config = dict(
    init_std_qkv=0.0361,
    max_seq_len=256,
    doc_mask=True,
)
Each number is 128 + 32 x the weight over its row's rms, rounded and kept within 0 to 255. Layers, rows and columns count from 0. The size above them is the row's rms in percent of the matrix's.

# layer 4 MLP up, 384x192, rms 0.12, rows 288-290, columns 0-191
size [ 91  96 100]
[[124 160  85 218 115 123 114 128 102 161 127 115 134 156 103 149  99 172 122 142 154 123 137 165 173  77 159 121  66 148 120  77 171 130 185 157 146 100 112 130  92 157 118  79  74 126 169 136  66 125 152 157 199 155 145 155 130 177 155 142  86 112 136 108 138 111 104 127 148 153 120  22 165 119  83  90  99 119  58  86 104  57  93  86 127 137 142 163 168 126 168 102 148 113 171 127  77 205 160  94 155 131 163 112 135 106  93 175 118 128 139  79 113 160 139  93 114 145 119  86  89 160 143 109 155 166 129  79 106 128 157 105 165 166 170 152 103  90 111 122 133 107 150 129 137 116 159  74 160 126 159 156 151 137 111 126 155 104 101 172  73 170 114 144  41  97 129 101  83 114 143 107  95 192 134 155 139 118  91 159 102 160 149 139 113 117 140 147 142 171 149 162]
 [139 127 147 109 111 125 143 103  63 113  77 172 186 115 174 155 147 113 157 130 122 178 150 117  98 130 102  77 105 119 153 108  79  89 120 129  97 104  71 105  16  78 162 128 107  56 164 148 123 144 172 131 116 152 110  86 123 134  80 160  63 116 111 161 103 108 163 104 128 117 150 119 163 160 100 172 152 153 119  98 150 147 153  96 141 105  96  98 148 114 144 172 130 149  57 188 138  78 119  94 126  86 116 146 121 102 128  85 155  87  84  84 122 119 108 135 143  79 139 134 126 134 178 108 141 118 101  95 135 152 165 132 129 141 199 136 174  96  91 140 109 158 111 191 114 118 148 110 113 171 145 140 141  97 130 113 183 144 110 152 102 161 124  90 104 120 103 185 144 125 162 109 153 133 151 110  78 121 134  55 111 227 164  47 129 100  82 126 109 106 174  87]
 [156 116  75  65 141 112 143 170 159 144  91 123  93 133 128 162 100  93 143 137 137 194  80 123 108 178 134 129 167 156 183 125 138 184 144 142 159  84 119 119  66 126 163 198 184  59 162 140 153 141 105 155 104 130 101 128 142  96 128 126 173  60 150 102 157 118 120 101 223 142 131 138 122 108  40  91  99 140 130  87 136 135  95 138 147 110 180 126 166 118 152 128  99 161 122 124 175 126 134  88 135 178 155  58  78 127 114 164 129  76 136 165 195 133 143 154 119 157 180 196 148 126 152 109 138 113 161  73 137 153 112 179 134 123 111 109  82 119 117 111 173 115 143  97 115 142 105  91 123 197 128  84 133 120 157 129 124  95 146  74 115 156 158  77  99 122 130 151  86 120 144 184 157 143  98 121  83 168 173 109 149 145  87 169 182 133 123 168 130 120 164 140]]
# layer 4 MLP down (transposed), 384x192, rms 0.08, rows 288-290, columns 0-191
size [ 95  93 101]
[[130  41 123 172 119 145 165 102 113 127 103 100  92 162 158  99 107 104 138 158 132 127 144 148  94 105 169 118 135 144 137  96 136  89 142  70 103 112 124 122 124 145 127  46 128 118 145 112 121 128 115 203 116 106 102  99 202 248 186 125 112  59 105 109 161  95  81  69  62 164  84 112 124  94 168 136 157 111 101 130 143 155 118 125 104 141 147  80 128 154 174 168 141 124 124 163 176 101 116 120 165  95 126  85 126  98 177 151 133 143  97 178  85 137 106 145 109 144 118  98 185 165 106 123 125 118  98 147 156 130  84 163  78 136  86 101 143  98  98 121 127 139 115 110 125 125 163 138  98 145  93 164 132 192 105 122 137 174 206 180  79 139 139 117 128 157 168 182 188 111 135 109 118 195 139 192 141 166 106  89 139  75 108 120 164 143 112 104 106 131 132 126]
 [118 156 101 217 125 133 132  67 166  99 155 161 201 133 108 111 151 144 135 113 117 203 117 201 131 182 152 162 131 138 149  98  61 128 105 131 101 105 161 148 115 126 110 115 142  86 123 104 196 175 120 149 105  87 106  97 122  87 128  81 172  91  94 127  99 129 169 113 187 115 112 105 148 113 111  81 105  79 136  92 112 175  81 132 133 164 140  81 194 128 153 137 197 114 106 110 136  98 181 136 113 180 113 103 119 139 163 121 145 104 109 131 138 184  90  71 137 101 123 110  98 115 108 133  71 199 111 104 152 149 146 106 157  87 131 117 120 140 133 108 171  58 140  77  69 166 111 132  80 122 120 182 125  93 120 119 135 128 210 118 115 107 177  94 154 137 131 121 130  99 149 102  79 144  93 142 164 115 127 213 140 150  98 149 148  92 100 128 167 105 157 124]
 [147 102 155 142 127 129 153 174 115 137  57  90  67 112 135 133 112 105 192 160 106  90 141  94 100 128 165 186 122  95 144 125 134 102 152 122 162 135 118 201 105 119 123 197 156 107  75 147 112 121  84 109  97 101  95  60  87  96 119  52 139 127  94 128 110 135 102  80 162  98 128 109 119 179 111 149 170 162 157 132 164 161  93 148 141 108 114 152 168 145 135 122  88  83 168 163  84 120  98  95 132 127 148 120 215 140 151 150 118 101 100 151 138  79  97 111 201 173 104 151  85 134 127 156 130 120 178 164 139 120 103 147 129  91 161  79 118 138 127 122 137 107  99 159 135 149 134 134 156 199 134 101 111  73 158 141 142 128 108 102 163 169  92 119  84 175 116 164 145 153 162 163  69 112  78 101 132 111 149 105 168 135  33 185 152  90 163 138 101 166 181  92]]
# layer 4 MLP gate, 384x192, rms 0.12, rows 289-290, columns 0-191
size [ 94 104]
[[143 219 112 172 138 122 152 175 166 105 101 107 172  53 157 128 134 168 106 161 169  99 147 170 102  85 103 159 120 122  66 123 141 139  86 154 119 118 118 171 150 133 121 171 135 138 131 170 104 133 174 123 122 136  73 146 116  74 161 121 157 176 116  94 134 183  66 124 174 157  93 107 132 110 122 101  81 125 132 143  97 157 156 147 101 108 128 106 134 122 149 199 161  78 142 105 130 114  76 111 174 142  76 136  97 151 138 136  67 128 157 124 109 125 112 134  83  95 104 108 137 101  74 108  51 133  86 104 148 193  54 133 129 203 115 129 100 121  63 150 156 132 165 159 150  95 127 145 120 110 113 129 124 142 101 127 163 165 133 141 161 129 133 157 110 193 151 109 126 169  91 134  78 115 142 178 132 155 134 195 165 136  80 139 141 140 232 128 176  99 105 138]
 [113 109  89  65  74  88  89 186 159  98 114 171 178 105 153 122 117  87 141 150 107 135 114 100 114 136 111 130 106 143  80 117 140 141 129  82 133 151 151 127  93  96  78 109  96 136 127 144 127  65 138  70 106  78  98 116  89 169 136 100 117 116 187 118 119 114  83 158 128 114 108 157 140  95 120 193 178 143  81  94 107  79  75  53  84 139 122 164  62 140 120 112  95 151 154 104 118 146 168  69 133 154 174 127 119 169 134 190 126 163 113 115 101 153 150 132 128 106  63 150 102 161 160  84 161 145 151  84 144 167 159 133 148  94  84 136 129 127 177 111 133 124  88 128  64 158 115 120 109  93 178 158  87 153 124  84  99 160 168 103  98 133 151 111  98  45 113 105  80 105  96 177 132 149 142 114 140 157 130 173  94 135  69 120 136 211 133 112  58 128 139 141]]